Weights of a small GPT-style language model, trained from scratch on English Wikipedia: learned positions.
Each number is 128 + 32 x the weight over the matrix's rms, rounded and kept within 0 to 255. Layers, rows and columns count from 0.

# layer 5 MLP up, 384x128, rms 0.134, rows 237-261, columns 0-63
[[171  67 121 146 179 101 146 150 152 138 142 139 110 106 147 111 146 129 151  88 113 171 136 122 160 128 146 113 108 107 116 140 161  55 132  91 146 123 103 193 138 122 102 154 102 155 115 163 197 152 145 101 134 124 148 117 105 178 149 134 114  86 159 154]
 [174 173 146 138 119 136  83 138 140 129 146 119 142 130 139 159 188 119  96 139 115 148 130 119 140 129 134 122 159 135 152 185 110 157 111 144  90 148 108 120 123 121 120 103 105 105 155 143 124 114 145  92 127 107 112 115 137 141 122 107  93 142  64 122]
 [170 119 121 137 152  89 149 132 149 147 140  92 131 134 136 153 167 143 112 127 122 102 141 116 107 124 137 121 135 132 155 111 122 138  92 123 110 140 155 105 153 144 165 133 114 151 146 135 143 143 122 109 165 139 102 154 123 148 142 120 112 106 171 157]
 [141 197 193 152 145 188 106 143 148 110 131 167 128 117  96 122 139 161 116 103 144 124 164 136 135  71 147 188 117 134 121  74 111 127 101 132 140  70 152 168 123 156 143 135  85 141  85 127 165  59 134  81  81  86 148 104 144 110 134 147 151  73  93 108]
 [ 76  92  59 147 179  40 204 154 149 153 133 145 151 129 142 148 183 121 174 166 162 135 151 128 111  52  98 149 158 156 121 148  85 131 107 200 140 123 123  91 114 169 101 135 120 163  93 122  94 156 175 107  98  79 134  89 120 168 161  69  99 191 199 110]
 [125 178 174 143 128 138 197 136 121 170 133  72 173 167 111 136 105 101  66 187 141 112 120  88 120 175 115 116  94 134  73 132 177 112  72 105 117 125  92 129 103 144 171 122 148 133 173 150 110 148 131 127 192  88 119 122  96 118  89 104  95 141 140 176]
 [ 95 152 133 143 165 146 209 144  90  63 141  67 166 141 100 111 159 103 131 142 137  60 133 128  67 153 121 168 168 130  85 118 113 110 122 105 157 169  75  76 144 104 128  84 158  87 143  62 105 157 176 122 178 144 149 138 125 211 186 148 195  99 148 118]
 [135 116 145 163 155 111 119 126 147 199 144 138 124  83 161 190 128 127 142 136 159  84 134 119  98 182 137  63 183 144 116 164 149 121 131 135  59 134 145 178 123 112 112 126 145 144 131 144 125 155 150 138 133 114 165 162  73 196 148 100 130 165 145 150]
 [164 135 170 164 110 102 155  52 147  96 170 116 135 102 108 146  88 133 117 145 130 130 109  90 162  80 140 118 188 154 151 170 131 143 138 147  90 127 140 131 143 128 177  98 114 107 197 141 117  56 129 119 131  68 167 171 113 118 145 154 135  46 147 199]
 [115 184 133 138 116 125 131  82  91 163 129 117 153  73 176 145  93 165  99 159 118 165 102 162 134 111  97 200 143 108  91  95  74 114 164  97  68 122  96 102  95  91 149 119 166 130 175 164 166 122 132 119 134 107 150 114 145  95 128 133 104  73 124 148]
 [181 136 128 119 131 172  84  84 136  90  91 160 108 109 120 124 142 125  84 149 100 105 123 133  96 114 147 120 147 114 176 107 132 118 140 103 162 128  90 146 122 139 105 134 134 155 154 165 124 121 146 138 129  64 126 162 138 122 109 126 105 132 150 116]
 [ 89 135 130 154 121 127 164 135 169 129 140 153 169  98 151 126  59 165 113  91 173 176 152 124 209 163 162  70 183 183 110 124 115 127  95 133  88 115 132 135  74 104 104  47 158 152  36  84 134 144  57  92  99 131 130 116 171 161 163 128  56  91 178  51]
 [ 71 173 104  47 179 135 160  71 156 103 125 142 196  85 110 118 108 111 146 138 131 179 163 100 153 117 159 113 131  74 167 129  42 122 157 145 107 137 110 148 137 160 107 129  97 142  83 122 203 114 101 108 107 170 166  96  79 210 116  95  91  85 148 166]
 [158  72 119 187 148 131 102 155 175 142 147  86  80 107 128 122 170 108 141  85 122 135 172 160  92 116 236 116 142 161  81 209 123 128  18  67 162 113 140  92  99 131 137 103 146 163 119 115 128 141 121 132 143 169  77 161 164  82 134 157  91 106 108 165]
 [156 123 138  87 120 135  67 139 161 133 182 119  81 142 117 165 143 122 155 124 123 218 129 106  89 129 143  64 164  85 147 160  89 116 158 118 145 124 143 157 129  86 169 123 131  89 121 103  75 114 100  76 113 131 117  80 138 101 106 148 112 108  50  89]
 [144 153 195  94 172 137 116 140  98 165 162 124 121 147 157 142 121 134 186 112  72 117 192 108  77 128 178 148 127 116 142 102  90  96 114  95 165  94 139 115 132 102 129 215  81 153 133 104 145 123 188 114  99 113 144 111 180 102 165 119 100 108  64 118]
 [109 126 101  75 160 163  83 164 139 119 138 121 103  97 140 159 164 152 118 124 131 143 147 127 143 146 130 138 103 106 121 123 149  83 102 106 101 133 134 105 135 136 132 116 143 179 114  89 150 146 127 134 143 177 157 134 145 142 154 145 140 130 157 101]
 [169 151 123 140 169 157  65 173 135 168 113  93 101 158 114 128 118 178 167 150 151 135 128 101 126 122 112 127  37 129  95 100 121 129  68 127 159 150 183 115 110  54 130 129 113 157 111 103 103 186 189 160 167  66 110 146  90 135 173 121 156 129 134 124]
 [ 92 114 120 133 124 153  88 158  80 122 157 102 133 170 148 133 163 158 167 141 187 100 136 120 116 119  79 157 116 143 146 108 114  76 118 185 178 122 123 101 148 155 112 132 106 188 179 145 176 109 110 139 104 107 166 196  43 115 147 136 106 136 155 114]
 [101 105 206 155  95 160  74 139 161  81  69 121 122 169  88 100 133  79 127 152 128 107 145 139 165 130 106  92 149 151  90 149 116  82 122  98  77 129 176 140  73  98 149 153 114 115 127 113 125 113 148  36 173 107 135  95 199 146 112  78 148 163 108 142]
 [102  31 166  69 130  96 139 118 160 113 154  68  85 123  69 111 139  74  73 134 129 101 124 166  87  99 123 128 185 103 182 171  98 177  57 162 184 111  61  91 222  93 195 152 169  88  67  58 110 157 162 115 204 207 121 165  94 126 111 190  73  77 135 176]
 [102 129 127 107 136 125 153 123 116 114 178 120 133 115 139 162 131 108 103 155 149 126 157 136 124 135 152 112 145 120 121 110 107 136 141 117 155  99 100 151 107 125 140 139 134 112 125 140 156 134 134 110 161 115 120 131  99 109 120 134 139 112 145 142]
 [165 175 118  94 142 112 148 102 151  93 155 108  97 120 131 182 131  65 106 118 109 102 158  69 128 130  86 137 139 163 101 161 140 194  86  85 153 160 138 165 117 133  49  79 144 138 151 124 120 122 129 131  98 126 160 137 182  72 146 144 120 170 128 149]
 [181 166  97  95 185  96 163 212  89 140 131 190 205  99 137 158  12 162 128 110 114 101 119  57  96 191 130 150 109 132 137 145 107 100 154 103 137  62  72 124 142 127 141 110 153 138 162 163  96 130 116  78  79 110 168  90  74 183 116 132 142 116 106 118]
 [124 131  89 108 114  68 176 148 150  95 149  87 117 166  68 123 192 136 188 146 120 131 108 156  61 111 159 122 159  86 133 155 126 173  69  57 103 102 116 139  95 116 148 141 156 120 103  89 201 138 141 135 127 130 133  95  69 130 206 154 102  65  92 147]]
# layer 5 MLP down (transposed), 384x128, rms 0.113, rows 237-260, columns 0-63
[[166 106 145 118 188 140 176 149  65 114 162 153 104 142 157  98 185 193 136 107 140 140 141 144 162 123 107  97 159  77 193  84 144 129 156 156 131 178 132 172 171 182 103 148 132 166 172 165 129 172 152 145 124 164 163 146 129 149 161 122  71 162 158 103]
 [130 137 128  87 149 153 109 126 155 162 120 119 125 150 151 127 176 144 112 142  71 142 149 102 124 118 150 152 136  99 150 109 126 149  94 135 132 147 129 101 114 113 172 157 124 109 125 165 125 131 178 141 141 105 137 110  76 127 131 117 135 125  80 105]
 [162 146 116 156 114 139 166 118 107 156 102 111 118 127 133 120 136 140 109 148 153  99 116 138 129 173 118 162  93 100 148  91 137 139 116 127  96 120  84 108 102 120 159 109 110 124 116 105  95 108 109 134 118 147 139 116  73 131 172 108 114 125 138 149]
 [116 200 145 139 134 167 115 131 160 125 144 103  91 145 122 138 150 155  34 182 176  84 179  97  95 175 112 148 122  67  99  85 109 160  91 110 135  39 104 182 179 183 141 112 143 204 112 152 151 139 153 109 118 116 168 120 165  86 134 128 132 150  82  73]
 [ 81 127 110 187 108 170 105 106  67 167  77 161 124 156 109 179 100 127 157 113  73 128  67  72  86 131 153 101  77 136  87 128  97 115 128  99 160 151 131  93 164 135  57  85 112  64 172 163 147 125 136  56 134 163 127 133 182 152 119 106 187 110 126 114]
 [ 82 183 135 148 140 107 132  95 181 195  82 108 146 200 105 114 143 127 124 150 175  95  93  78 139 120 193 151 138 134 150 111 149 168 150 127  78 106 135 149 141 123 160 130 163 118 137 107 148 110 174 101 135 119 133 197 136 153 107  71 113 107 118 148]
 [141 145 188 110  97  86 166  80 148 176  78 178 131 139  68 151  90  42 163 138 128 116 170 148 121 114 125 178 115 163  93 149 172 186  97 105  63 194 121  89  96 156  87 170  95  87 115 220 148 169 141 144 102 117 139 108 103 159  61 121 147  77 186 141]
 [ 95 130 130 125 152 156 149  98 157 166 162  80 140 142 149 159 128 107  93 143 148 119 158 112  82 118 148 103 151 154  85 157 112 117 154 103  55 134 132 177 132  81  99 143 147 149 128 164 120  94 155 155 151 122 139 132  81 183 140  88 124 132 117 131]
 [169 136 163 129 101 150 114  80 127 113 166 115 115  87 163  90 123 127 123 114  97 109 117 103 159  80 150 140 201 132 136 140 102 145 129 106 119 157 144 127 150 123 145 102  84  97 180 102 174  60 131  60 138 114 135 116 154 122 119 174 172  82 126 143]
 [124 117 113 144 167 123  88 158 102  91 126  18 105 131  90 154  94 170 128 103 121  92  94 154 157 205 161 110 139  70 137 127 163  67  55 187 124  82 144 130  80 163 145  94  84 136 133 151 160 184  81 120  96 124 139  37 182 125 131 119 115 106 102 126]
 [176 147 122 114 165 156 115 141 148 111 131 139 138 102 128 114 134  85  92 106 109 124 103 167  86 132 158 143 161 161 162  88 128 163 135 117 179 163  89 150 127 138  95 132 124 145 128 148 133  93 136 153 152 119 168 124 137 157 125 140 113 120 141 142]
 [109 129 152  98 135 108 146 128 134 168 122 107  91 113 167 119  57 146 175 117 120 121 108 135 154 192  90  84 214 172 135 109 108 136 138 140 118 107 138 102  95 114 107   0 133 185  68  82 155 179  40  63  73  79 110 116 160 102 104 128  70 111 105  67]
 [ 79 197 121  90 146  93  95 113 171 138  96 116 134 145  65  59 159  98  47 105  90 149 109 157  57 122 166 118 143  68 167 109 144 142 144  79 122 179 199  79  92 133 110 160  99 120 108  39 166  70  70 171  94 115 109  49 140 255 104 160 125 192  96  73]
 [129 121 152 129  76 196 196 127 194 109 119 190  63 131 145 115 128  95 162  27 147 126 153 202  83  94 180  93 163 103 101 126 116  94 170 105 162 132 183 115 125 110 129 166  92 153 120 121 166 147 174 177 110 150  84  98 123  64 124 114 151 176 117  59]
 [163 177 131  71 144 156  85  89 140 131 184 107 131  77 170 196 117 127 186 158 107 128 118 166  73 178  61  94 113 101 187 100 123 131 130 128 127 140 122 119 122 123 202 125  86 131 122  89 114  75 152  75 125  93 126 137 123  93  83 153  77 136 106 109]
 [221 141 137 156 150  96 137 164 110 163  92 177  89 161 106 123 132 114 101 122  54 139 126  82 138 167 159 143 128 112 163 120 176  99  77 133  85 118 154 123  79 100 189 158 105 190 107 153 154 126 137 153 121 153 139 114 139 125 106 104 110  49  95 166]
 [ 71 139 145 128 101 102  59 178 149 143 138 136 136  75 102 143 145 139 121 113 154 136 142 113 112 129  89 101  96 124 147 103 177 133  94 156 151 134  95 126 132 129 153 114 107 125  83 131 108 108 110 113 142 100  90 111 134 107  90  99 149 134 141 144]
 [188 141 130  92 149 140 105 106 124  91  92 162  54 168  59 138 103 135 121 155 125  70 130  93  97 147  89 107  81 175 193 119 157 155 120  81 155 141 174 158 101  69 138 133 119 133 108 116 163  87 172 163 176 171  94 153 119 120 139 127 117 126 101 111]
 [149  47 113 120  89 170 104  86 116 221 156 167 135 145  78 120 129 192 137 101 106 182  97 165 165 130 113 108 116 111 127 101  91 165 118  96  91 105 102 149 158  92 143  94 101  85  93 144 167 136 148 118 103 168 152 145 173 152  76 150 134 186  67 104]
 [119 117 109 104 215  88 116 153 107  85 157 125  56  99 145  92  95 186  52 137 118 132  77  97 119 132 153 153 130 112 146 174  75 120 134 174 201 197 113  98 204 159 159  99 127 145 120 168 198 190 118 122 105 123 151 102 103  85 172 137 162 172 154 198]
 [166 149 101 180 139 162 130 176 114 131 137 172 120 124 116 138 111 163 118 130 130 139 107 125 164 159 120 112 101 115 110 128 159  85 124  86 129 135 159 128  78 130  62  68  99 134 185 165 172 133  87 140  60  88 126  78 113 109 139 121 133 152 177  88]
 [132 121 149 123  95 131 136 101 133 127 138 153 141  96 119 141 109 103 113 127 100 102 139 111 149 129 119 124 138 118 149 159 150 113 149 112 120 123 117 157 113  89 135 127 136 147 144 137 143 121 113 115 100 141 121 115 158 146 133 116 129 134 159 143]
 [139 171 124 131 102 151 164  72  87 132 130 125 121 114  94 176  72  69 115 118 167 136 153  97 144 144  62 143 123 160 164 126 135 122  92 113 168 147  94 174  97  69 107 203  87  65 154 145 121  68 100  59 115 118 130 141  92 111 144 147 152 134 217 146]
 [164 147 174 108 120  98 124 170  92 152 186 147 154  97 116 154  79 121 111 118 148 151 127  85 128 201 168 126  78 157  92 138 162  75 121  98  88  55 117 137 161 144 153 132 103 193 159 166 163 128 125 112  73 123 155 102 155 130 122 127  71 129 114 107]]